From a checkpoint of a small transformer trained on Wikipedia: MLP 1024 ReLU, a variant of Adam for these matrices.
Each number is 50 + 15 x the weight over its row's rms, rounded and kept within 0 to 99. Layers, rows and columns count from 0. The size before them is the row's rms in percent of the matrix's.

# down: layer 14 MLP down (transposed), 1024x256, rms 0.0572, rows 205-231, columns 128-255
# up: layer 14 MLP up, 1024x256, rms 0.0655, rows 206-232, columns 128-255
down205 111:71 42 40 64 40 35 56 67 68 39 43 59 33 64 60 67 70 52 52 39 51 42 36 21 21 48 56 52 41 64 58 26 47 40 46 77 27 31 62 24 34 40 47 50 60 56 66 22 32 35 64 52 70 43 39 49 55 61 67 47 04 86 56 47 43 42 52 28 53 28 45 72 21 51 74 48 39 48 70 62 22 43 51 61 69 74 58 32 78 66 24 32 69 32 72 48 57 39 64 36 79 49 37 65 49 64 49 54 72 61 40 53 39 51 60 54 42 37 52 36 64 45 22 52 47 26 58 51
up206 096:54 47 34 64 71 51 64 54 55 62 34 38 80 43 29 61 26 51 50 80 43 56 58 65 40 37 77 27 48 27 32 58 64 34 47 47 77 69 39 51 70 59 45 30 03 28 15 57 37 84 12 43 34 53 53 71 68 61 49 44 42 52 57 39 55 71 41 16 57 55 27 73 43 76 17 48 51 61 72 51 51 64 31 43 20 43 45 53 40 42 69 37 47 53 58 47 37 54 48 53 49 68 67 32 66 31 72 41 16 36 57 50 55 69 59 87 47 46 60 70 49 80 44 54 45 62 83 37
down206 089:51 32 62 64 25 47 52 64 31 60 64 71 45 54 62 47 59 51 64 50 29 41 77 43 57 51 63 45 56 51 43 36 45 45 70 59 75 64 72 40 04 45 34 59 19 63 56 44 20 43 39 50 42 45 63 29 32 70 62 60 94 33 79 48 47 29 53 71 37 33 40 36 41 47 48 48 57 25 49 47 58 39 33 63 44 42 36 50 56 34 43 48 58 46 76 40 49 53 61 82 17 74 60 46 47 31 82 74 45 45 26 54 42 26 62 78 60 40 48 53 43 50 49 67 73 63 25 39
up207 113:58 60 59 61 59 59 61 50 45 63 44 45 65 53 67 61 37 70 38 51 50 35 70 39 17 35 74 33 60 71 54 67 60 30 32 55 66 54 38 53 37 38 47 20 39 58 58 26 60 90 32 26 31 55 53 32 49 21 42 74 53 46 58 46 18 50 49 55 53 57 60 56 22 71 32 50 43 55 42 61 34 48 51 76 63 60 49 51 57 52 54 69 39 41 69 36 55 42 67 37 52 51 88 51 52 54 74 50 70 24 72 21 43 70 49 51 24 67 75 68 48 38 48 54 53 42 68 50
down207 121:71 48 34 54 39 65 77 30 48 33 50 57 29 31 65 74 46 39 75 49 35 62 29 21 51 72 58 48 63 40 63 68 47 46 53 60 61 39 47 36 55 49 65 51 58 48 15 50 28 44 72 54 51 53 52 48 00 46 63 76 42 20 81 25 42 68 63 38 38 36 61 43 69 55 48 45 56 42 63 47 33 58 43 58 39 73 60 71 23 46 41 31 26 56 53 38 42 48 40 58 52 35 52 65 50 23 52 62 65 47 53 52 49 36 62 58 47 50 36 04 43 49 64 85 23 52 48 31
up208 101:75 47 64 34 38 44 60 45 51 33 38 66 66 50 42 68 62 68 46 82 36 43 66 33 63 41 29 44 66 48 30 29 51 62 32 35 60 49 31 45 52 51 48 39 53 67 45 52 41 58 61 50 39 47 64 57 33 72 36 57 51 45 85 31 23 59 33 70 50 61 81 33 40 63 45 69 43 54 37 60 52 64 27 39 69 50 51 52 24 11 53 59 57 52 47 58 50 36 38 47 51 54 09 80 18 42 54 53 23 55 36 48 36 35 44 40 47 41 61 46 83 56 27 37 32 57 35 64
down208 099:37 64 53 39 39 56 58 22 73 38 37 64 41 69 31 63 29 63 36 40 41 54 34 62 33 44 43 64 75 57 63 60 59 60 57 58 71 62 33 62 77 37 55 48 58 56 76 50 64 55 39 34 43 62 62 44 26 34 60 57 44 33 64 47 58 59 44 38 37 53 56 64 53 36 32 53 49 51 51 43 63 50 48 59 65 64 22 57 43 55 48 47 41 72 52 48 51 30 28 48 63 65 08 58 65 58 89 66 53 43 44 72 70 42 48 58 53 37 28 42 51 87 50 73 63 48 48 56
up209 102:61 43 35 54 44 52 43 90 58 54 30 38 57 30 46 60 51 22 59 58 47 34 56 49 86 51 69 61 41 23 42 80 74 72 47 56 64 60 43 54 69 65 36 72 37 64 37 53 49 67 55 78 56 34 42 51 37 65 49 53 50 74 51 63 32 56 26 37 48 52 66 67 03 57 59 41 36 47 54 45 49 66 19 40 50 37 44 54 36 48 57 31 54 55 43 65 43 50 69 45 70 54 30 36 76 51 42 34 24 35 61 38 55 50 47 55 49 51 51 45 71 50 65 64 74 47 59 54
down209 096:35 80 26 40 32 09 30 59 39 45 36 13 49 37 43 40 63 36 73 30 41 49 45 56 39 37 50 50 62 62 50 59 60 59 37 48 52 68 62 34 50 52 25 51 54 65 57 48 58 26 56 42 32 49 62 38 50 48 32 35 53 50 35 66 57 94 39 44 49 34 45 33 55 71 61 51 48 35 38 60 50 80 35 45 54 38 53 56 39 60 34 23 57 53 59 55 26 80 65 62 51 52 46 39 39 55 37 63 62 77 57 47 56 31 30 61 65 45 89 48 58 37 66 59 33 54 37 54
up210 095:50 59 59 69 54 79 60 57 49 46 37 72 32 49 56 35 68 45 54 77 51 60 58 58 55 74 27 47 55 28 42 46 68 40 49 59 44 30 54 57 24 61 22 54 40 36 41 63 57 56 09 78 67 34 70 46 48 33 58 37 35 49 73 34 22 53 42 30 56 49 63 78 37 38 35 64 58 42 53 54 54 23 33 44 34 63 68 71 59 34 42 43 46 51 44 54 36 34 46 47 35 61 65 26 68 11 60 41 44 43 73 54 44 52 34 46 19 75 36 72 37 28 65 47 55 51 59 66
down210 093:40 52 65 75 69 55 45 51 49 84 48 52 46 38 58 55 24 38 55 53 36 47 34 45 29 57 58 75 34 48 36 61 56 55 68 26 59 58 41 24 26 74 58 46 44 49 50 65 53 68 30 61 47 23 66 49 25 34 81 67 43 59 57 35 37 24 38 51 44 51 66 67 40 15 52 57 53 77 52 78 40 65 62 53 55 66 65 13 54 48 47 59 40 34 56 38 39 45 48 45 40 47 47 47 68 61 66 48 44 50 44 55 24 53 40 50 66 40 64 60 45 57 32 70 48 70 61 71
up211 107:59 66 80 29 64 55 46 39 45 16 45 67 33 64 64 55 67 69 55 62 18 55 89 57 65 57 49 37 73 44 36 47 63 37 47 73 38 61 50 58 29 35 57 48 41 50 28 39 55 62 53 48 49 50 59 56 42 46 49 38 46 57 52 47 53 49 42 61 62 48 72 56 37 58 29 69 45 37 62 26 68 56 47 69 43 57 15 59 43 29 63 57 54 38 63 37 21 39 36 54 29 73 77 75 54 29 36 63 57 69 58 39 50 82 52 73 21 50 69 70 56 38 35 79 44 23 61 55
down211 110:32 55 64 60 47 53 44 54 14 43 28 56 61 51 51 36 66 44 29 73 75 60 54 51 19 48 37 22 63 62 47 42 43 39 50 12 41 71 39 60 65 56 49 47 39 68 53 64 28 47 85 52 48 48 55 49 48 43 35 71 87 20 41 30 40 60 42 62 61 54 53 39 80 38 82 85 55 44 48 32 27 57 66 47 46 54 56 42 45 83 49 48 64 49 39 64 71 28 58 76 49 58 52 33 53 58 43 48 41 65 35 60 44 41 35 48 52 45 45 43 43 57 52 65 49 61 35 53
up212 089:57 44 52 58 40 38 47 55 27 33 49 43 56 46 30 34 51 36 40 56 55 41 51 72 40 87 18 63 45 63 32 65 42 68 46 36 40 53 36 54 71 28 31 25 53 53 55 44 67 59 49 58 44 75 47 32 59 69 53 49 46 52 44 43 45 35 50 51 59 66 65 27 49 47 53 19 42 79 34 55 35 74 68 82 66 37 59 74 31 30 52 67 61 46 32 48 66 58 39 39 83 87 55 42 29 43 56 55 58 50 58 33 38 42 40 43 43 42 26 53 73 37 75 58 64 56 62 41
down212 078:67 54 49 55 40 60 46 60 44 63 50 08 38 55 63 50 61 96 56 38 26 43 70 36 51 50 58 18 75 42 62 42 61 66 69 35 47 77 37 54 88 38 31 53 33 26 56 75 51 45 46 41 34 81 31 28 54 17 68 53 63 56 48 40 40 46 48 25 32 67 37 51 50 38 77 32 48 71 61 64 51 68 60 61 31 53 37 39 42 67 36 29 21 66 36 78 55 66 44 42 29 36 55 42 36 59 63 66 66 46 32 30 61 54 49 61 51 47 62 41 42 34 44 25 50 35 57 52
up213 103:69 59 78 26 42 44 48 43 33 63 42 65 29 48 64 59 71 58 41 36 35 46 83 34 63 23 51 52 77 66 59 73 56 48 21 40 55 41 50 47 20 45 53 56 56 27 26 89 51 45 47 63 54 42 55 65 57 76 25 76 59 51 35 69 32 57 26 73 73 77 57 44 31 72 58 86 53 44 46 34 37 30 35 65 29 60 44 65 40 30 42 56 32 65 62 60 46 60 38 52 66 56 34 63 45 37 60 32 33 54 75 33 27 68 26 67 57 64 30 38 63 65 50 76 55 39 54 44
down213 104:27 46 51 54 53 53 67 69 41 51 28 34 46 38 46 39 24 68 62 31 68 27 39 29 58 55 42 61 66 26 57 60 45 60 34 22 43 49 62 56 40 42 18 62 66 65 33 61 61 75 57 67 36 56 44 57 32 63 72 88 38 32 51 79 57 46 43 50 37 78 61 53 77 50 49 51 59 60 56 57 52 67 47 53 64 48 27 50 44 65 33 58 48 63 40 40 57 61 46 54 55 80 62 58 56 39 40 56 44 43 38 47 62 32 48 35 38 47 65 43 41 59 43 44 60 53 82 46
up214 101:58 76 30 47 46 73 67 31 42 61 33 62 47 42 58 61 40 56 14 65 40 26 47 49 52 80 64 53 42 34 42 55 75 35 38 50 80 39 56 52 46 78 51 62 44 88 33 46 54 48 39 43 35 52 67 58 42 57 24 58 38 74 69 58 38 57 63 24 59 46 70 69 28 36 47 77 32 51 66 54 32 54 53 50 53 35 65 61 52 63 49 42 60 82 46 45 28 71 79 61 58 48 46 82 52 45 27 25 37 56 40 41 32 61 44 68 50 47 34 45 47 64 83 60 36 49 42 51
down214 101:60 19 52 62 76 70 66 45 56 31 49 42 48 59 71 46 38 36 31 65 67 46 66 29 37 50 53 62 74 43 37 61 62 36 24 43 50 67 39 47 49 67 35 60 60 31 37 48 22 68 68 56 65 31 46 63 66 66 39 80 73 61 64 46 67 29 32 56 51 64 52 36 53 53 82 55 87 60 55 70 71 46 65 44 38 64 45 60 43 75 49 76 40 61 52 39 75 38 36 24 79 40 74 41 52 59 21 58 58 70 42 42 57 62 81 66 62 67 72 56 71 47 58 52 48 50 38 64
up215 099:43 42 84 61 54 56 43 69 34 58 69 72 83 41 37 57 53 53 50 52 58 65 59 31 74 31 46 45 61 38 28 43 56 56 50 34 39 31 39 52 59 49 48 45 50 33 36 42 39 38 41 46 46 59 59 37 58 56 48 65 46 46 58 29 61 67 72 52 63 63 79 20 48 69 49 49 35 54 14 60 53 75 49 33 44 39 27 64 27 43 55 22 29 78 54 45 34 38 70 50 61 32 45 66 86 49 99 14 42 19 49 43 47 44 78 56 25 58 42 42 78 56 69 43 50 58 62 28
down215 100:37 44 09 33 36 43 38 28 48 51 18 32 55 64 53 46 27 83 28 63 44 63 42 47 59 38 44 47 64 73 54 48 54 57 47 53 46 77 65 53 56 43 48 32 53 73 52 40 49 28 53 33 43 19 54 33 37 77 44 47 35 50 62 50 74 36 47 61 54 57 46 49 47 77 53 31 50 66 71 42 38 86 59 47 52 63 61 48 82 41 63 53 35 51 41 46 42 41 39 57 44 53 69 52 58 40 53 47 51 70 55 56 30 53 23 69 44 59 46 35 32 52 41 61 61 39 59 22
up216 108:15 71 68 48 60 74 45 59 45 53 57 19 47 36 55 69 38 44 43 44 26 42 43 51 53 43 46 51 76 66 57 49 59 32 46 51 47 05 60 48 44 51 28 49 48 53 44 63 64 69 55 55 41 55 48 66 31 63 51 51 51 56 54 37 42 61 40 56 49 74 52 58 22 65 51 41 62 74 48 35 27 54 45 63 56 35 22 82 40 38 68 46 78 52 45 36 63 16 58 40 47 67 53 55 49 65 57 42 67 69 61 54 60 54 22 54 65 57 15 58 43 52 47 72 47 38 63 46
down216 116:67 64 27 71 26 65 46 56 50 75 66 57 44 42 34 41 40 48 71 49 52 63 56 48 72 71 64 55 53 72 37 64 46 57 46 67 35 35 24 52 50 53 51 44 51 74 48 44 62 72 25 41 33 19 23 47 59 52 53 64 80 47 62 49 59 48 53 40 46 25 42 48 73 33 36 39 48 52 54 52 58 53 04 49 47 62 64 70 47 32 36 30 61 45 47 53 71 35 32 93 52 54 48 42 55 29 81 35 53 45 61 25 29 59 61 52 49 46 39 45 49 75 40 70 62 49 21 56
up217 097:49 53 33 30 65 26 58 65 65 79 47 35 47 41 47 51 54 57 62 61 38 62 34 58 32 52 60 50 80 41 41 47 57 41 39 53 57 30 53 42 23 79 68 42 51 84 64 38 46 58 32 45 36 45 71 73 39 44 76 87 53 30 49 13 73 48 47 46 26 59 48 47 32 39 63 54 56 58 34 52 38 63 52 66 89 54 24 47 44 40 44 35 36 74 54 38 23 45 51 32 40 69 30 66 51 40 52 58 43 58 48 48 43 49 72 89 32 66 67 38 58 43 70 60 50 46 71 45
down217 097:70 17 69 56 41 49 63 52 62 15 70 54 33 55 57 44 43 58 58 84 47 27 44 33 26 26 58 38 41 65 53 58 55 53 60 67 59 46 55 42 59 39 54 44 39 38 49 53 45 56 48 43 45 80 23 38 48 55 61 42 64 25 42 46 54 59 59 32 48 39 58 72 68 46 69 25 35 62 29 51 53 47 38 33 65 76 52 33 38 44 34 39 62 54 73 51 28 57 41 67 62 68 53 46 43 52 67 56 68 62 33 24 43 56 53 32 37 63 38 44 46 59 35 67 26 56 44 49
up218 097:26 71 64 28 44 33 77 39 53 38 63 64 49 91 49 31 59 24 55 71 56 43 78 25 20 65 59 59 55 04 48 67 58 26 27 10 56 44 53 63 52 53 39 59 59 46 38 35 52 62 43 59 70 33 57 57 47 54 43 45 69 57 63 24 53 50 36 54 52 66 62 66 52 74 62 51 67 60 51 19 51 39 73 66 37 59 45 73 70 34 55 75 78 51 52 48 45 69 44 29 70 37 42 53 45 74 37 51 42 40 45 26 56 59 19 41 43 49 48 70 62 67 77 81 58 43 46 58
down218 096:50 80 34 42 47 43 62 49 23 41 69 47 84 68 33 55 56 51 72 37 43 53 51 76 50 34 49 28 61 42 53 33 67 48 79 37 48 30 37 58 89 64 59 50 26 46 67 50 66 50 28 53 71 46 34 37 10 51 53 35 75 47 49 63 35 38 54 36 49 46 39 53 33 53 51 43 47 39 62 52 62 66 74 53 52 70 47 69 69 54 49 66 47 40 18 49 65 68 22 48 63 64 58 44 53 56 46 21 49 62 58 73 40 45 62 28 28 39 40 59 39 59 39 38 46 54 48 43
up219 101:41 51 54 37 44 43 67 72 48 42 61 75 65 19 46 44 40 17 64 34 39 50 64 46 78 36 45 50 51 43 46 67 62 49 41 56 60 59 37 51 43 50 43 61 39 55 38 31 34 31 44 56 30 52 53 27 55 48 44 53 47 60 73 44 63 83 51 77 55 46 45 42 60 79 36 51 35 84 64 50 64 69 78 59 39 56 86 51 39 44 38 50 73 38 49 55 52 75 73 36 54 47 72 40 59 17 68 59 44 63 42 45 41 58 60 50 42 70 36 31 41 41 65 77 46 53 40 62
down219 102:71 50 44 15 36 62 67 41 49 47 59 36 50 54 51 49 43 40 36 73 80 64 20 41 27 51 87 54 77 55 93 69 74 60 70 62 53 53 48 09 71 49 60 49 55 69 35 14 56 40 64 51 45 59 22 44 21 45 37 51 52 33 61 70 63 54 80 01 40 47 66 41 53 47 52 53 57 43 51 61 60 57 41 51 57 62 43 33 38 62 30 37 37 28 72 37 41 61 74 55 38 58 54 31 67 63 69 36 45 52 68 33 40 64 67 80 64 58 36 58 30 24 53 41 41 42 50 72
up220 114:52 60 34 57 55 60 66 64 59 36 57 38 41 56 41 74 49 32 38 65 46 21 62 50 48 52 78 27 80 30 43 44 60 48 02 39 72 40 43 32 30 44 49 68 62 54 15 52 30 63 58 56 30 60 50 49 48 48 44 39 67 38 84 34 69 55 61 39 45 53 80 45 33 71 70 57 46 51 32 55 46 54 28 60 58 43 30 68 32 56 45 51 58 52 62 47 48 49 90 49 55 66 47 39 56 38 40 26 52 57 62 12 28 29 51 41 54 74 61 79 54 49 50 66 56 65 44 64
down220 094:35 54 67 52 50 45 55 43 49 47 49 56 53 43 32 21 50 55 59 48 28 31 48 52 57 69 36 55 52 28 34 54 54 51 21 46 50 62 45 53 51 49 51 50 42 56 51 55 38 41 36 54 57 71 51 72 38 57 51 45 79 47 59 68 55 50 60 61 51 47 66 49 50 48 77 62 42 48 41 51 52 37 52 56 49 37 45 44 57 38 53 46 44 55 52 33 51 60 82 52 64 50 44 48 27 68 61 37 73 53 37 50 47 61 47 31 59 52 54 50 57 42 49 58 33 54 63 58
up221 100:45 60 43 49 67 36 87 31 42 42 60 49 66 49 58 64 57 54 40 35 45 46 59 35 57 54 64 52 66 70 26 35 53 38 61 25 44 48 32 49 36 53 72 53 59 69 07 29 61 58 27 64 53 39 44 37 42 54 52 66 47 41 34 62 60 67 67 40 60 65 36 37 57 44 33 48 62 64 53 59 42 82 69 63 35 65 35 49 48 35 69 55 55 68 70 32 53 61 57 46 31 66 53 46 55 68 61 37 40 46 70 17 56 81 47 45 59 56 64 64 73 56 68 41 41 53 69 71
down221 103:35 77 68 58 45 62 36 55 66 44 62 52 53 49 51 51 84 34 50 46 12 48 57 40 53 42 73 32 78 48 69 34 79 40 41 36 49 39 54 74 55 49 42 62 46 26 55 70 72 39 55 60 55 50 48 60 53 42 53 43 48 52 21 39 59 36 51 44 45 50 80 14 49 50 74 35 43 72 55 69 58 60 72 29 74 55 45 43 71 36 40 63 67 52 45 39 39 36 53 55 56 57 59 69 38 85 54 44 49 64 50 54 44 80 79 66 33 47 72 52 47 62 52 38 20 46 64 53
up222 103:77 47 72 35 46 58 62 30 87 69 54 78 57 54 71 48 53 76 40 60 42 50 70 16 57 48 45 69 64 55 51 48 55 19 50 51 54 34 41 34 31 64 53 61 66 75 39 52 58 44 70 54 56 33 58 59 33 46 53 55 28 45 42 68 56 62 42 40 29 50 51 81 53 48 56 64 26 55 53 46 30 53 50 50 63 29 52 52 26 36 26 65 34 63 52 54 64 76 53 17 24 58 35 65 35 60 48 43 29 56 66 31 15 38 62 50 77 72 35 48 41 31 69 63 63 18 62 34
down222 103:39 72 43 39 49 44 35 57 30 42 30 39 59 60 32 57 88 34 78 39 43 49 50 52 51 56 37 55 56 50 55 15 31 73 41 33 63 67 45 68 64 68 49 54 56 59 55 43 31 60 36 36 18 58 57 70 49 47 46 36 65 52 40 59 32 41 69 47 37 60 46 75 48 61 73 20 47 33 51 33 45 59 63 23 50 77 66 49 46 15 69 60 43 33 52 60 23 06 58 61 70 50 65 46 64 61 55 61 55 44 68 41 43 68 51 17 77 42 61 49 59 58 24 34 61 60 43 36
up223 102:25 22 38 37 55 35 59 38 19 68 45 42 41 43 62 70 41 61 51 79 53 23 62 59 45 37 38 47 48 26 61 58 48 31 35 44 58 59 56 42 42 62 62 52 57 61 50 49 25 52 70 41 33 33 53 52 44 43 46 55 52 40 55 15 45 88 60 50 39 41 73 28 44 81 58 60 74 71 49 35 48 61 65 62 39 28 38 66 47 52 51 62 52 57 49 64 46 52 53 68 54 54 67 83 54 46 48 66 30 59 42 18 20 66 34 52 47 62 51 42 46 34 40 37 27 45 60 45
down223 105:44 47 65 56 38 50 40 55 33 52 36 63 68 63 51 35 61 47 40 65 71 27 41 42 74 69 71 63 71 70 37 84 40 39 49 59 63 76 55 42 32 40 31 46 51 57 53 29 50 44 61 41 19 73 76 30 42 42 60 57 49 56 35 71 88 33 39 66 45 65 68 29 37 16 68 51 37 43 27 60 62 42 39 66 77 46 55 34 50 44 47 40 36 30 47 79 65 37 49 40 37 80 43 60 21 60 32 34 35 77 44 75 71 29 37 47 54 57 45 32 75 72 41 74 78 60 38 42
up224 108:33 44 48 60 58 40 69 63 42 60 46 47 64 87 44 25 39 45 38 45 37 43 42 50 22 45 47 29 66 58 47 33 64 30 41 73 50 39 38 40 53 36 84 22 51 83 50 64 52 62 67 26 31 70 61 17 27 62 32 44 43 66 57 62 39 39 60 12 40 66 76 28 49 45 48 29 64 55 62 60 35 65 59 51 50 24 58 35 17 28 46 23 35 56 47 44 84 63 62 55 60 69 55 65 64 74 31 52 48 64 49 36 44 54 45 50 54 49 58 29 54 44 46 52 77 62 66 21
down224 111:43 54 56 36 44 73 46 68 43 59 48 55 44 30 33 57 45 50 31 53 52 28 43 47 49 53 52 53 55 51 83 55 66 48 57 62 49 06 47 82 90 64 73 56 87 32 62 57 35 63 35 25 85 74 37 59 41 40 76 51 56 40 45 47 67 88 47 49 19 54 53 55 84 35 40 64 79 62 73 38 60 18 67 56 51 55 77 29 42 51 35 59 42 36 63 34 51 57 52 55 74 25 50 78 76 20 59 35 72 80 54 46 42 65 41 44 84 51 72 41 23 57 61 43 62 36 34 48
up225 090:46 52 54 37 50 66 25 53 66 65 64 94 53 49 78 28 46 53 53 70 31 39 44 41 50 84 39 27 49 59 60 46 60 49 53 50 39 57 68 46 46 41 57 39 35 05 35 64 53 51 49 27 33 72 78 55 59 18 09 48 50 51 49 47 30 71 19 41 53 41 55 19 33 39 49 55 53 27 63 47 61 54 61 49 75 43 10 42 48 59 39 39 53 47 33 45 43 58 51 55 61 62 61 35 69 20 57 60 43 26 48 39 52 47 64 40 38 60 31 40 63 40 60 66 49 62 50 44
down225 080:63 20 53 81 37 29 59 28 43 44 54 53 52 35 59 69 41 47 37 60 81 25 70 08 33 53 57 47 52 61 88 56 67 61 66 70 29 54 40 68 49 38 42 64 63 40 53 21 53 73 38 20 49 36 75 29 38 48 55 40 46 20 48 64 32 64 49 66 43 32 58 56 52 59 18 31 70 32 38 47 49 60 64 52 47 99 82 63 47 22 63 68 62 38 54 40 56 53 69 24 58 61 77 64 44 58 61 44 58 33 73 49 49 43 56 56 33 39 45 38 60 67 28 44 53 44 58 51
up226 093:59 39 46 47 65 72 43 62 74 42 47 73 58 57 38 73 39 59 32 52 22 46 60 71 35 60 56 65 33 50 47 30 77 51 25 40 53 38 32 65 26 63 64 51 61 56 57 53 42 53 55 69 44 35 42 70 57 50 43 57 48 32 44 47 27 47 42 31 34 59 44 65 44 67 43 45 54 79 43 75 39 91 52 44 38 53 28 23 49 24 21 47 38 58 69 59 56 59 55 54 60 69 44 82 39 46 43 52 76 40 65 34 21 45 61 63 55 61 45 56 36 55 73 46 84 73 66 33
down226 084:62 52 48 65 56 42 27 45 41 71 53 77 41 47 24 47 42 24 60 52 33 49 60 50 46 51 53 39 64 34 59 46 46 58 37 71 63 43 49 70 50 43 39 55 45 56 40 49 50 60 61 39 55 48 65 60 29 55 45 60 88 57 51 40 34 33 33 51 54 63 73 64 59 65 55 30 55 46 58 57 53 59 60 63 43 58 39 43 50 32 39 49 56 56 51 61 38 33 75 73 59 54 40 63 64 53 45 35 52 49 75 47 47 52 37 44 50 53 32 62 35 41 53 46 39 46 58 24
up227 114:35 49 48 75 41 47 66 62 50 45 64 77 48 46 46 60 65 52 23 63 52 44 79 44 57 65 58 59 69 29 30 70 45 55 11 40 62 47 45 55 50 59 59 67 29 75 26 73 23 53 61 57 40 56 59 45 50 38 47 52 66 32 49 26 54 60 28 60 41 47 99 42 48 79 41 41 56 57 59 06 46 49 50 51 44 48 42 55 42 63 56 50 44 72 21 59 59 75 72 49 64 73 52 46 42 33 28 58 38 59 58 42 45 46 44 39 35 61 65 67 76 68 49 41 48 61 65 56
down227 096:39 40 65 51 65 57 62 52 53 40 47 55 51 58 39 38 74 39 46 54 37 58 49 42 53 52 47 48 42 56 58 56 37 51 37 54 53 68 50 56 33 48 43 53 54 72 56 47 53 38 47 59 66 46 63 64 43 39 49 52 66 30 46 44 39 69 54 48 41 56 65 71 55 49 59 70 50 51 44 46 56 32 41 53 48 41 43 48 64 42 52 52 42 53 59 53 45 46 50 82 45 60 48 43 50 45 59 51 44 51 60 56 56 51 47 17 55 57 48 61 47 48 41 46 53 52 36 63
up228 102:38 43 20 49 35 45 70 74 38 44 46 44 80 65 42 66 71 57 14 45 22 46 67 72 44 79 26 38 63 47 81 47 48 48 44 47 32 57 55 57 39 37 57 32 68 52 17 53 74 33 41 81 34 29 38 38 47 56 53 33 57 36 55 39 23 62 34 34 43 73 72 60 11 55 43 52 31 48 37 38 20 34 58 38 44 40 49 66 42 58 41 56 51 55 51 61 76 05 78 53 44 51 52 60 31 67 38 49 47 40 39 25 35 46 56 46 48 79 45 15 56 41 79 51 39 46 31 55
down228 101:26 72 30 61 55 27 47 85 20 47 38 52 47 63 47 36 60 52 38 48 42 60 56 54 00 54 48 51 48 47 63 11 45 27 45 61 35 40 64 39 52 28 46 72 48 66 52 51 70 41 56 51 54 36 49 64 38 54 57 46 42 48 30 37 52 18 52 55 35 73 37 51 33 47 40 63 56 09 49 40 39 36 43 46 28 44 51 53 65 27 60 61 46 33 59 60 31 46 67 53 48 25 96 40 26 43 61 53 39 35 58 32 48 48 49 37 11 45 45 43 30 49 78 55 50 57 30 15
up229 106:29 54 52 43 33 43 51 56 35 55 43 52 52 84 47 66 63 57 44 28 46 50 58 30 32 43 72 65 55 47 49 85 65 83 43 24 75 42 48 43 42 64 78 70 63 67 43 30 49 38 52 56 35 55 70 28 80 70 43 69 42 64 55 34 31 70 34 83 55 54 41 37 61 69 83 68 54 53 30 47 36 42 50 55 59 37 62 27 59 57 74 39 44 43 48 55 80 42 69 56 70 72 32 55 19 39 47 46 48 43 54 39 28 38 40 60 53 12 61 56 50 46 34 69 58 39 56 44
down229 109:26 63 60 49 74 39 43 40 57 57 69 61 56 22 62 42 82 47 68 48 60 56 47 62 45 24 34 61 19 29 50 68 76 38 75 57 56 33 51 63 17 46 65 62 73 49 36 56 75 73 52 50 74 49 48 26 77 53 89 38 56 57 25 57 37 48 51 44 45 32 44 55 35 62 85 49 65 96 56 33 52 38 82 76 26 40 35 50 68 59 52 55 30 63 57 45 48 94 70 32 16 35 45 49 34 50 43 62 44 64 28 53 63 37 41 38 55 32 67 55 80 47 68 35 37 57 72 38
up230 100:45 77 58 47 18 56 61 70 33 54 40 77 55 92 58 58 52 60 41 64 40 44 54 55 65 67 65 65 59 47 36 52 57 48 54 42 65 46 47 44 37 63 56 48 36 72 28 58 76 51 49 39 38 58 42 82 42 53 29 55 37 69 62 33 62 49 48 46 65 56 62 37 41 49 38 75 70 67 57 46 52 62 34 51 61 41 39 66 57 58 64 61 43 68 35 18 73 54 50 58 57 52 47 66 42 47 44 53 63 82 46 45 45 40 30 54 62 47 50 47 73 81 93 42 47 65 41 07
down230 098:66 39 71 48 34 51 45 45 67 83 56 44 45 65 67 41 57 33 76 48 63 54 59 44 23 69 32 38 77 77 45 53 64 40 35 59 81 61 59 26 39 55 47 38 22 55 57 47 64 64 57 41 40 69 27 42 66 66 57 44 50 48 56 83 50 63 11 54 66 49 49 50 40 45 37 47 32 72 51 55 44 55 55 72 23 59 34 45 65 67 45 67 49 36 27 62 46 47 31 78 24 50 82 56 36 43 60 67 65 50 46 52 46 30 52 15 58 55 33 37 52 45 56 72 24 31 49 43
up231 101:66 38 46 28 60 86 73 11 57 20 33 46 75 59 85 58 70 66 41 84 53 50 41 52 40 52 40 31 59 69 51 42 57 59 54 43 46 59 45 52 41 42 48 53 36 84 54 60 51 76 32 56 44 58 46 59 56 30 51 59 34 52 37 63 50 67 33 33 49 43 59 63 44 59 52 58 39 35 34 62 46 55 44 26 83 52 47 67 48 51 66 71 41 38 76 41 52 78 45 50 43 54 66 36 42 50 79 49 37 51 57 55 27 67 50 61 40 68 35 40 24 46 57 68 53 50 63 39
down231 091:34 70 59 86 32 14 50 63 37 88 52 55 24 43 27 52 40 66 62 39 48 63 62 56 53 62 60 52 46 44 61 56 28 40 58 28 47 32 64 74 49 63 51 29 55 42 56 35 71 31 45 41 43 53 44 64 46 66 63 45 44 62 60 44 50 29 54 51 56 79 64 29 41 52 68 51 37 51 43 41 48 48 58 59 24 53 57 54 63 61 30 32 63 66 39 66 53 10 76 44 55 51 26 65 61 30 28 49 62 36 56 27 62 58 33 35 63 57 58 65 79 48 39 59 46 58 38 67
up232 104:69 61 39 40 35 16 51 35 37 67 43 54 45 45 40 47 67 65 32 52 10 50 47 35 29 58 44 67 41 36 62 32 66 37 47 33 66 37 58 54 41 43 39 52 45 82 37 74 44 54 44 50 41 41 43 62 24 77 31 73 44 50 58 68 17 57 48 14 46 40 46 50 21 59 29 72 50 39 49 40 15 64 42 50 41 82 47 54 29 36 46 80 60 85 49 70 61 32 46 57 67 39 26 66 77 49 42 49 27 62 62 70 22 66 47 55 51 49 45 26 48 65 56 38 57 44 63 42